Part of a small language model's weights.
Size: 16 layers, width 256, 4 heads of 64 (1 for keys and values), vocabulary 26449, 17.8M parameters.
Architecture: LayerNorm before each block, rotary positions, no biases in attention or MLP, tied embeddings, attention and MLP in parallel.
Training: a variant of Adam for these matrices, 280M tokens, 4274 steps.
Each number is 500 + 40 x the weight over its row's rms, rounded and kept within 0 to 999. Layers, rows and columns count from 0. Numbers have three digits each. The size before them is the row's rms in percent of the matrix's.

# layer 8 attention query, 256x256, rms 0.0453, rows 60-63,124-127,188-191,252-255, columns 192-255
086:445455479511493512511554433497463483496535485476536522477491459472486465506461516469470502495540468507450530460460554418491575497522540526469526458476496484519538500497534476484570509565470530
090:492541420541557527509519473522449524516491508486460518486535440495376422478516491476599464527514506462519530537506500520446531531493497473497489483510501521563579539424519470458581530561504528
085:482478537525513518540512518517483513514541598522396508535514551525517456444527479488625523482446455488489445450462515634558511543538497511454579491417491429514459508426477515445469473418513492
095:485433527452525497547444519434472447487540498565502509536494441560481513472426463483522493457491499441514488445465521494550491498509492505551511466477533510562553509586452533559467487516453449
092:475492459504502535512511485564480490500573490494446467472472528540490444447505483540568488499492601498529483488526491493495449437511426476465460520528501530497429518435494449502499500464533470
096:514455512505506449534445517458498502515533528508548486529473444437494477446544442494510452523503552546490505460498561490481531451473474487567471490503552531506521479526476508489516503470473471
087:499508521515466443526401574475525531518496454447545476507523507457464474559529516446495481520598487456593562584479478505529502579447442522516452473466416507552503515448576480469528525565456502
102:500531474455465497506506524448446557501524478462493484564501482482509506583488506494595525496444515431534447484519534569418511470488535386486462527477504517544444462462535495533477470565474612
107:456481480504507514499543484522509523512569546476522537473548505464445453475529479536506500541524461529509509466506452457439553463540479542527472500508533512451480503461456443522550505410491498
112:532509473510401554443389408504475532502461533485485582545543414500441433496473609548454503491533532493531498541519496525561519501479528540430496445470372480524518486443420496463525518438457529
104:503459497464537460528535506499539537474508447461443518549515483452475503455474510514481457533454491528503491469513549576452528540563506508474482519532554562543504468526473458549517518531557580
110:480410495422539462544556484496509513494466465482431492529486505537501491521491510482534522587532543492540517494483550539502528461567522425524489463452486574534498470590467500507546537565524470
117:521493483487499528427436416419475583497511475464525465514524520528477464501473522550499520454509507461556503526435470457493534489494506530485532570517488499492450495474434505434543492506485507
113:504437543517516521481456494607528472452496546456494462541538500532458543491462572437474498535487488474471556497565466515542467488561546472455535539475442452543556570511435494447490465558451383
115:468525470492514563486531527512507498532504512519522496492489496501438425444551526453543481497480429519502470439553462584481511563526484563484478541457497526473508517500541536407509547511562537
101:448543424466525479508538476530462531558502471501452477514566501462511495490497581432545402478546506509562434503509522525520504484556473473513472438417459526507481453473495459463560515512559494
# layer 8 attention key, 64x256, rms 0.0388, rows 60-63, columns 192-255
104:504479466577539507407538445467472472513517573451510602473480472444553544509448464452566563485495515509520477448449455491477520518494467537521499476447589517531536513518464471553517534438561537
106:459443533525465543606569479499485565484521562545506506515512601631527453495472537478486421494486500420575513454478471444516493518520399487592539562488498498535533480519485476537497482485436536
095:489495475510504439482477536485570475534522459531496505463540519518483483443461497451451505463575472491592545436522535496499463459497543494481473474500461565578497566562447523492510579502520469
097:502480510483444460438475486476486527485499470510509484495511469498428484433489535501492560515544438507538550507526540472515435504587482464541512507503469589485456485532540451518493559512446453
# layer 8 attention value, 64x256, rms 0.0425, rows 0-4, columns 192-255
092:532497567488580509541464532537400475468518458567526552525536467434533462393464468551518534500506569467540517512463502439509584467448514497520573454464487496464485505503498544489521489465520515
096:504513460474452518520558474519499501482478506514474501482479500452524456546484514523546505481484488556518553518495475459506454475521507496495447580556513486419614464489519552456482461532490489
101:531474402557528493525519493567550503478462500467516551543485489458454551554504514534472450472496521480518547568446485527490531443534471473458539540528528477527510474432437536519498559560503541
101:384531493446497537502552472532448472514473374596558421493510533521471533558519457496501554578505468511532524509476524488480531468526471441522460496470495509518490574522525551494498529477553497
096:538463549488486589477548542559487508487485479513498468489452529428503479574488492527403550529509502481493517584507508495463495527490476495525425465479539499585482472437481500561501572502485544
# layer 8 attention output (transposed), 256x256, rms 0.038, rows 0-4,64-68,128-131,192-195, columns 192-255
099:576536502541517464591506466496491492540459545542480501465536512476466526444598512490477520500555492506492487433518461530547481533511475494496533521432447441467497432534489543522440475538453569
110:487548474465490477488513439550486514531446497493517481454480541496512480450526521563535493480514523580520538579465477428459485525541513409479495532477546483434527439459477535464486476481477521
108:499477396475487485533459507519425496582556511449529491468516456456483464533450551571461556480484558484474547518530472539479521484504510437472533503523514464463565484464473482472521519493456531
111:469519478500494554492529407468475464522481532552573488527500495526492444503536550501483514544523476505557439556448446422436522469478549407438428519493527547501526521460567500482504520524502477
102:493540412449554572464550450479490512538521484541507442470450542436520446522416504471488541577508512483554459512505544463443561469558482478521512475512470530611486543460507506503545597563563478
089:527534511545509430524440478492549465554492488506587485517486583525481537482499511492480527490475571535544452514505551516460429485584467502534537539523592611566541477447549536472480517538513536
088:477516482512473481550485508513472454509475485459508491485481542464496457537500425545469495538476554408573465563532500526597485484507469492463535537485515504472464400507518537525490520541555517
090:436582507445439498520505471501490491511538567574544514413537469509563579499539529432542506488514433507452494524558444560560519567555485491473462410499431469561505504591491519496488518523491568
099:500468475524584497493497551487499542498430502437502511547507504483487501517504515546472478538525576455554453482468507419528457426501516560532497544540553498522523456416566493569500478518531462
104:493502454540529506451463457528489499499542485475510545577569462495526538453499533484555448474456513499488482387495462495439517462480538558480547512582533491452447519455471469459509487442487493
107:509471469506484525445494442414412499503536462517540515447468539470505509466435566515556521490503508501498525566465527509458478517560522525497459535529538446469481568473525469489492493489442562
102:493454469549485581502506501579463550461486499529436462476565488463480499491525496472481503501493429539485523432505464434535494489388427576546545497495541466449424542542454515470551488534501498
105:451481567516463478467508480557527485483500482518461483458481498508435513496579513490470487518512385504485516411509554437592535480500443461512498521469496491464473475544457509495506469503506468
088:461492478477543527470510480511526515492402491560512509503522501497561480540444561509394533479489501504507436598484372462481496521493531515528473473513500559547474551506525586511468474495533446
085:459504446459576432453401490432547453473524528508575508466489527562526562511514533414468522517482497498457513474570507500479448506526438525480478540495536432549536518499469538498459503497551519
099:506500480529485491430501531512439494464510477452528501473542468514496465514515446526421494532470449492548472506519441551445502482459474538522521513532477508492484602545486509484522473533531436
091:446545545512489522457488483506455448470520485456572508493507475562501498511416507593454518450451517523480510464498514536494523582522514600513499507502514482497503570545503445507547489473525496
089:504478456471491446457485523504486483537472473471448506499534470522572483497481500464475502442503496457542494502506479427548445510462502529533504489534487517542500507491442505556481427473459408